config.yaml
n_layer: 15
d_model: 320
n_head: 5
n_kv_head: 5
head_dim: 64
d_mlp: 1280
vocab_size: 8192
activation: "tanh_gelu"
norm: "layernorm"
norm_place: "pre"
norm_eps: 1e-05
positions: "learned"
qk_norm: false
attn_scale: 0.125
bias: "all"
tie_embeddings: true
parallel_block: false
init: "uniform"
init_std_qkv: 0.0273
init_std_o: 0.0339
init_std_up: 0.039
init_std_down: 0.039
optimizer: "muon_variant"
lr: 0.0119
beta1: 0.95
weight_decay: 0.0
lr_head: 0.00539
warmup_steps: 200
schedule: "wsd"
decay_fraction: 1.0
decay_shape: "linear"
final_lr_fraction: 0.0
batch_tokens: 65536
seq_len: 384
doc_mask: true
train_tokens: 495200000
steps: 7557
dataset: "wikipedia_en"
Each number is 128 + 32 x the weight over the matrix's rms, rounded and kept within 0 to 255. Layers, rows and columns count from 0. Numbers have three digits each.

# layer 12 MLP down, 320x1280, rms 0.0391, rows 128-178, columns 512-639
145163195141129112149068134140142077112102158127127149148085162089108100087141171098100114085070091143147143147073094146111124184132157102114108089212082139148114145142143110150146146142175132115199119118141126138118120152104120096160142179084210211176140141112070170124110167148138108135079123132151135109140143135129116091164151118082144168057125105170182148124125181118212082147097
125136126183080104137201073124113151111135138096150148174143140180125109077132132091091106110089115132078185065044147131130079095157078173095057166134129142069156093130146158129136133105131081095120121093135128173127121142111119123154100093112081070119112156119147169150160116124082114161167154115137117094098079147072142143146108153148151133101074128125111130093156089158133173118100
138151150106109150050152175142175160202099169178106128106079130142115091096169113146168181109133121109140154113104141053110122176119115104125112155096176129157124128149147132118085052129145141174113112132141168104144154114082143166111108071080121132154124097120106101144122121134122143156150166099127121133111086225157158093131116199092140127172159142186114089100130160158116117151102
128063153090148158074099127091154162097115105160153200126121099116084152178169149103173127184116069161127111140132152084142093090107150121125059159188107066136146090124150108100181114079111140126153199147201123065111215114191171072142098127111131138099138148096161171090109133157160112135122142127142133106140105173085146116102095142071164118167096099130131170076124157076136078080095
095216126105163128100154102142127095150125119125131136132098150082160113086113134122089164052165122134133096137158141155132150127142119102127147166035070145163141096103056148184090145181118134082102107129103134169149132117165203118111108108154102111165159111163105142155111128146147167210186186141094114150090130133145173036173122117119089068162121126107108124131101184155117097095138
173109119132121101124127133166095116088094065115137083144115067144155184138134111133147187158130163100104158163139098086132137095066066097153172142102136101086138113158115061093089135159113089120153168155079164088141174163131143098108139133140137163084179070065124112152160142117041141113130112084129097123131176162108147097119102103133116088176124160140201144122118151050092101121190
128117138042119145098080134084138110042113126205167150112117184125177102077127110155075183146104107084090135168143114126131127190099162129111075135145038168120202180135132135100061087174137069032115107093178146117160142138171126107082188197064177129150154152134127077067186141074164137148173077115164141122034107166111107086112118160114157095090174074141132119113128130125138097141139
163168099067103122107136119078123109151080171188128090122134083141109140172159127121153127164162154094127124154156122178146174067156162102155147192075148137129109142141116110119120093082091098084121119222152100134156142153114134150143108140145163138157147096163165159062120121188143176131185104107163153118109101158097123111110146099010142096153158188120116117098128148122097151130195
127123180123122151154109157193177074129109119114129156107132144052137138089119139131139156148079137170188144171221119067121064139135167187105103127147143098063102155148077159104147099120077145051078117139128164115090140141071154157124107087102105122130179128075115150127148116122054079107123149102142127148146143126156121169089169123106179114079150173146147095118131137130091197163118
133078137164127163142187186136107170113159152143156127162128112128078156145138104137126193116057097099150142099117134119107149113146099133140103105115137109050074128108094172142146124153121167119210103153135136140118090152089195112151156076113199111101104121137173090146094142136163131153111151105142138154135120188091128142141065169132172098115155085130173137157103202145099176192106
108071223076096075111055132091123090120150061124141162058146171083137091101119071083109166086091099140134082115116120093167107199117095106164116131115098099145094120148083092132117172152108038088107119111149106144132125051102092118077099171111143154102143109091156133145136105168189137147145171077132067114104124105102182088100150113138080196134146108116127088071098167153146185099127
159102113151135124124143107117110133208114099102177152105090129108162145095147154129149131110142060178135096069109132124137165143175148129071137083121120130162139135105107085114162112161187178120079124132147115111144185088216122152113135109119135157197161118121108108167145138161100123075170085088115107137123192108129119192169131138133117139130144081130177148116145119109156138098137
143108138145176100114061117086077153139086099114097145166150109147152107177139072134099132167131155152105153145142107119155142149134088125122119086092082097172159154189123129110114077146155104119099121163142140146127085079178166091136127159150121127104136148133153060135129118157162199102126099106082104130135121061099120193137104081145101168086125189095194152087167138115147117141169
114129095167124169092147129142062132119114155160120123094136091102134135107118103125146126117147124092131092120147139103154171113065147136137081110102066091119150142175058130152145113076178142150113128082135122145119139142158089126120116148089116116143154122149160098145146125116116082119143157119177068154115167095103129161173123136051123130168134151165151059188170124158164090117119
149135150122147133055136121102105085106107086144120155158122199110139120124111125091066127192030160076156135193127139156146145101143122112092111100151163141101129142125078096150110153155088143107207101123121099136128108073109175051069097094158124145079147137128154096119124132117134134094135106121153120129134103158119143123151147143113149174146141167130112161117160184171146164111082
154079115114114114089117167087109140185119147098161122116156145106103112058162132122162193141160125085132115138180163145077194129106142076092161117076107105064162181119127119102140149110090156153101108160120140147132142090143108128119102123129094082138084170076132138094125100120165156088126126120128108106141173101120119085145169145113132086173120116139106105087141091125089106089159
117184118110116088105091146136173192121141182128085147170131069111181132110119137138157160179150158085086200131108045099148191110154095102129136176131134093109169168092164119128102133110154069089112107067139208135066111110138119116105143135151164181173082094191127171126144161111145129145114212127147113131065087127119179111112149173095119191081111123155124114122134104191121091142146
169131127139146173109101003083144116097124109166124062150168135157138124105179155129117140152075134163147149133148126165162153155119135124158108130126107144135117098137092108121195159178094090117112115177114136133105110130118157127129095126128131136116116115142134121142136109150168106164134128157079083127130110143160180111121133183105092101091091112106108128059092108090117205169116
101175112054123105088201139118101070147136148138118076073116135101144128112151226151180033189088164105182143143091190112119133105082143118129172180112119147109199146128093137155131134125111165124101114134119124139124066047115120097106105095171119106134082092178161143101138122124160122131075153114106119060070101067139125088140124149150109100160155091164177099132151107094124098158135
074117118101179146168091155091157152162150136141151168048107035180157148118125142080146100146072108155156153093114088143070117151107093142124169130153135078128087114119142140091096200066136124117157147128156111116136120128114096091169144096115174109166135110104137149200109147120137115148100117155117138145147123097138098139099123101140177114124107122178152113134153123084109097131109
059102140154062127159130099125154156094114108116098143076090132036151153138102179139142128092165162110130140116136153096133024171095132130194134163138160099098166106150255133132121114114084163106125104136127126123118144142121098118126110075144084091170131118071139099155172144139091125139115132128130097084153118148134132176172137135134161118139140143091152178169077105109120116048137
149098076152108087160117166155113176086097133144130166137106084104114093181115109134145232130156106131130078142112105101064092113156061132185110173114140091118126082118169117110113125152066124173123117091097160060147138122127135133098149097158147188143113184099098132166095109098094068119174135126139152121165161138184094123093119106159157139143176128146124155118143116110153196108090
167086114127094123138113114139140135131108075109099137159124122135105147162149147099188061110159115102113057105138119157093139092166144130062081121204100144118138121102170124136126141151135079157176092074122140131175110202106110132101136092096126099136109132154164112131101081198124157122131138143117098100122128121081110155141191099054163107104154098117086101159135124131174106093057
151117102101066116191157152193117082124093123142144102093094130122104180164125089145152114112114105097137123087154131153138178093088110113143143148114061119180132149090088169151128159106147133156153069157060166104131159146096142190157077125089106132134179139123120151043151201108103144150116080159108123112191131080113096134175056110117153115116154091073151149130154056082144109146146
069169139131116128159148131194176117092106167116101141083131120155152152096109138144168140156082131119070113171110149104119114133140109124154166100095173101160107158143139150113097167110178123228125150144177135144101196185098139108069124088141131164140123125115138099111102120139142144137166138092136117145100079154099118097186113124144188183167104137169135101149110134105129115197169
097132159167173109191132141125122059110129112128121132100153124097146137076131152080120063102191105166083170171101119097113122097094141152134189095117172140048093115173212108086121176093147150131139135053156115114124098098104115102155183190134135106140120149097158172107174090099151164082126154107104114172155076125132145153132155130171094128141155121111114118145141134105106147129135
157117179084120102152146143140104101118195107165129159122122151132073103109114116092148090116066147162157165128141162122146104158106125150111155163120106129174096148117137069169206130180118139117121112119204062149088068114166119179062126138104108094154114165131103167193156147127068154119085149127103143087096153116128129064065134155178069110060119150144144160110100137211109129111121
135117123130131117144151139099138110103093179079161182130135166186121168152137098157119166169108210144157113084079168145131157173156151145100129077164188121167138105115070143108086145150156136106093099180101136198158099138145173110147159154061093135080101148145123162138113164139147086123057156157140117124125106164123146134199127140140167101064088142160157157099119150104155145112094
110153169161082074149122113146137117134137166140106125107145082087108104123140130116134147086093144161220073181105121086169106142162147095144215119160113112188145155182096131111165177175078082095106110155122115108147157091137128103105128068115161147095175132149120186118142138142104186121096101179120125182175094137174076147085139060076115144128091112130091126132116157078135179144054
113113192163115042155133152094161144189074137129091137156104083087179093119126162159142121117107159080083151066205070047109193149132160178096155167153139113147091151169125110143099147104096165117098108110118114157157122099163182102176153087091179114075122183147145110132114156127125169098112109140167097138126131090124087137124169097169133156151105160136165132129129102093086147160178
136116170119119143173213080156162092131112121153101173122085089124136102146076158091128177130164135054130146091161111067093114068167076074120204114166107133180134082113166134124141154119134114154092100134093138158139185103144125096146100172107117072098115150134112180206146086123105169110135144130064102152115125100180062148122160077125087125115154115107197099155127156132154146158165
121117138112101168095155147081113085127145164215137108123099114133154159128130101091111104126082069145105109148183114118130141116132132115191073160143112084147106072100125114187147173072078089137085140240115131200153149181145182095126128163072123136093143154120140142076144115102131187138154139152147181126122083111115155088174076135109160058152165125122087130117111163124123147083108
114147101130127144133101140127104129131168151092164127061143117128101071135130150136162109192086133110151159121137160137090132145130190160159159102178114159103169141162115086154101171118153131102120093176119121120145072085093095086081140139147141146116098167158125217090178182148149148067130105168142114101093128124109120162149150096167146185251163115138112172127070128123100085147096
146078131186100117141114161111100122159152172150088162089135191083072124148060155182145060127174096095072080057076147127100127110199170147065084127085131150136120182174098102140158166031121166151155123104105093102159148240170098132135114154124124138123150109108130121116126028118139136101150120122158173160115110117115112169112126097129105051132098159076149123134163100178151148101123
167162099136099137151156077101068064113140119064174208181129129126163132118108132143107153112154107093116096134122141138112184186158124096071143169175154101105138149117119124055150119124121162166159135135105096180113130102161088128091109065143159151078120112129176126108104161142126122159172110136145121082196112127092124092141167139159089165115134118125109088137088128117095125112151
147121135118131142119146107123140097194177128117114120165166131142161115156071109111098065129200095166089133126116111144168104135149155118108162138115193059112132085143124069140104086158092121144124137167178076102134070117098162177186138117130139137182119085139138124111218146057056155123145142148102159095089142116111147108153146113156115152118111139153121113180200096116143157163145
092067140079133103152084097136138164135168124084092164144115114191112139116087116167150142080165165165173108125167101127109145115070118149153152121122142105131231120066104177115123087153102117127138140096092106130114127043167123109148149070172144172156116121105095185174089159131217122122139084141145079157148093134109088102179185094141140113066087131090149098079174133124104093141151
153098123108119180043156124086125176147115088098166145123174184147119074161109162090138122107084147152084080101096101106130183099165130157166141105084088152141135108120097187093115060145041160056122114124154150113129165147044191137134173094151135086098124107154163132173113121135116151072155103103162051142144176088179104104188155090099084141115106088117130127100102141179114110103121
119091114171156202147068103084116093151040179069121159173159139074166133139137171145079125146115106161150071130075111171107090088124131126194154112111123083083163134101160140116124156152059076147096086135132129095148098141058148128096138136080123128106171140113170155190140158155143098149121117100202139104124123125173137070118166101071128090105184094106138166141094205092142101133057
116143111106125158091132100182166107109136115159136109082074152140127165089107106128169134139079069128164162121143107116142131146058150083151108142141056078171124095120132108145193176098128133106133096207160164145133115134112150091145124103178140122178179187105112142119140128144111151166146136112129125102156142149073128093141107164147124198112125139102032116141095125164143165103140
118152105113137179119130106164106127083123126136076130054115120159182154158132163131097103145137155151061156161111130070141109128143094220130053169074093164118078170107162154110104103142099124120111113157129109146138108133087105184164135093081175102101159106148129139106155144115118115124114094125120111096153158108146150150142132108139114166091181165154108120155059096149147142104158
077142098074112123185108081096117108110133140133137158143120118111141110161138128134024115187175123130085198210112127118132097145059144116108103087103087116184109089149151148159112152138101086110130077091127167150129102161143164100093105096097125112162081152172121130068145129104169144154153129101128065115138081168058148110138162083175140038148103120143123107116172166155140141129177
134151157127163142119095099202110081055133098158129108134150120112049159114089094145112198107149079109103116151150156083104156119092152179171109126098117196127129068135143148110112105075110102116095166090098144088175108116125047134157107119096120086171136082144126136132134172133192109166098192146119157141132158081147089167152105104111108149117106139091146097117058113097145131157154
142124186170139117153136127110151139193153119141130102079121124087163070160157126152130080093125120091123137103100139162100126101179097136114116117096162174149072172195174132117107099164138154145150164143102096172122082122183107155158122065133174117081106126096075157066085152071113087143111108174127128157125121105131086114165172091114153112159153112119131096102118138136131085121147
074133137136150171111152153158119146107070179145127090105080139147162125091061095150137145149132112094169108175140090129112108109159135139158113126099155119161128102123082151100110098134133125109108170145161103124165146156146122144114072140126182108072095098141125104101145109121107161096152175152104084090124184122131169148125125124105152163093143111131167118157073161096098137136157
094100194164158174120177160148153127121128133128090151125124085129135084147151134126120151157115080129058094115122131146184085126139139103153118063094151094072181102113136132123126172098125149058133060133163212105076049178149173123117128125110152171137118101131183123080097124104130131124151152121156167134166111096184121152052086114074196093192064158166103124107089099108147143136132
154163141097138191109138078132140126107091133170180079135138089110158137130126153131121166159166126114121148170180119122152109160113192176144100103079113136102132073112165116159115052184199121131135168102123129154188122067131099129070129178095184142147109118153110071124117081145143141169189171128128098100156189119108163124136130135110145185105178121098120127136157167166157195118139
161151141110121164142107128137144165141064081103144106103202149121164140123119102121108083140119144082062142159092137080147103068089145088138115095154096151138148158096122145099136081158103161132079141170155156177172136061100139173096144147116169171137063110085146128121145102139104129156136135155131131138122132101057115115104137133122143147110187120137127155163173113096156099125130
113111137119139134122157136102165115076189057138074176094121133096218131162119141136100110116098144121099118098129173098164157127088105154099129099086144160124122155169210122098110102134161116088113127066153114070132120125111207169084173108123083224106159114120098160136158145123123109155125161108171149091071195105134146153124079104140105153128145168111194121076098133150130160122067
169094117087121058144120177156154153179105151171140142161135110168099119062126126138080154110095103104082107089142112169139182101153125117137107084156108114115143158140137118121114135144091099157107114132152165132123176122120138140150156117110135130099105146110138133110148102124131161202064157167225124167146175198111142130073062147145192179136101121105111072168103099130160107085156
135132135072139044096093125113100116170100098149107095158084108075136092119129092071103184108145092168124155132169173189129131076138144115113089119175159128067097145093154102177089103078157131126191127131089114212179102133091121161126117151129129051129144123109134082121171133104186124113114133132099136191102133101128117068137134152111082030168122141151167103097155098073103175128201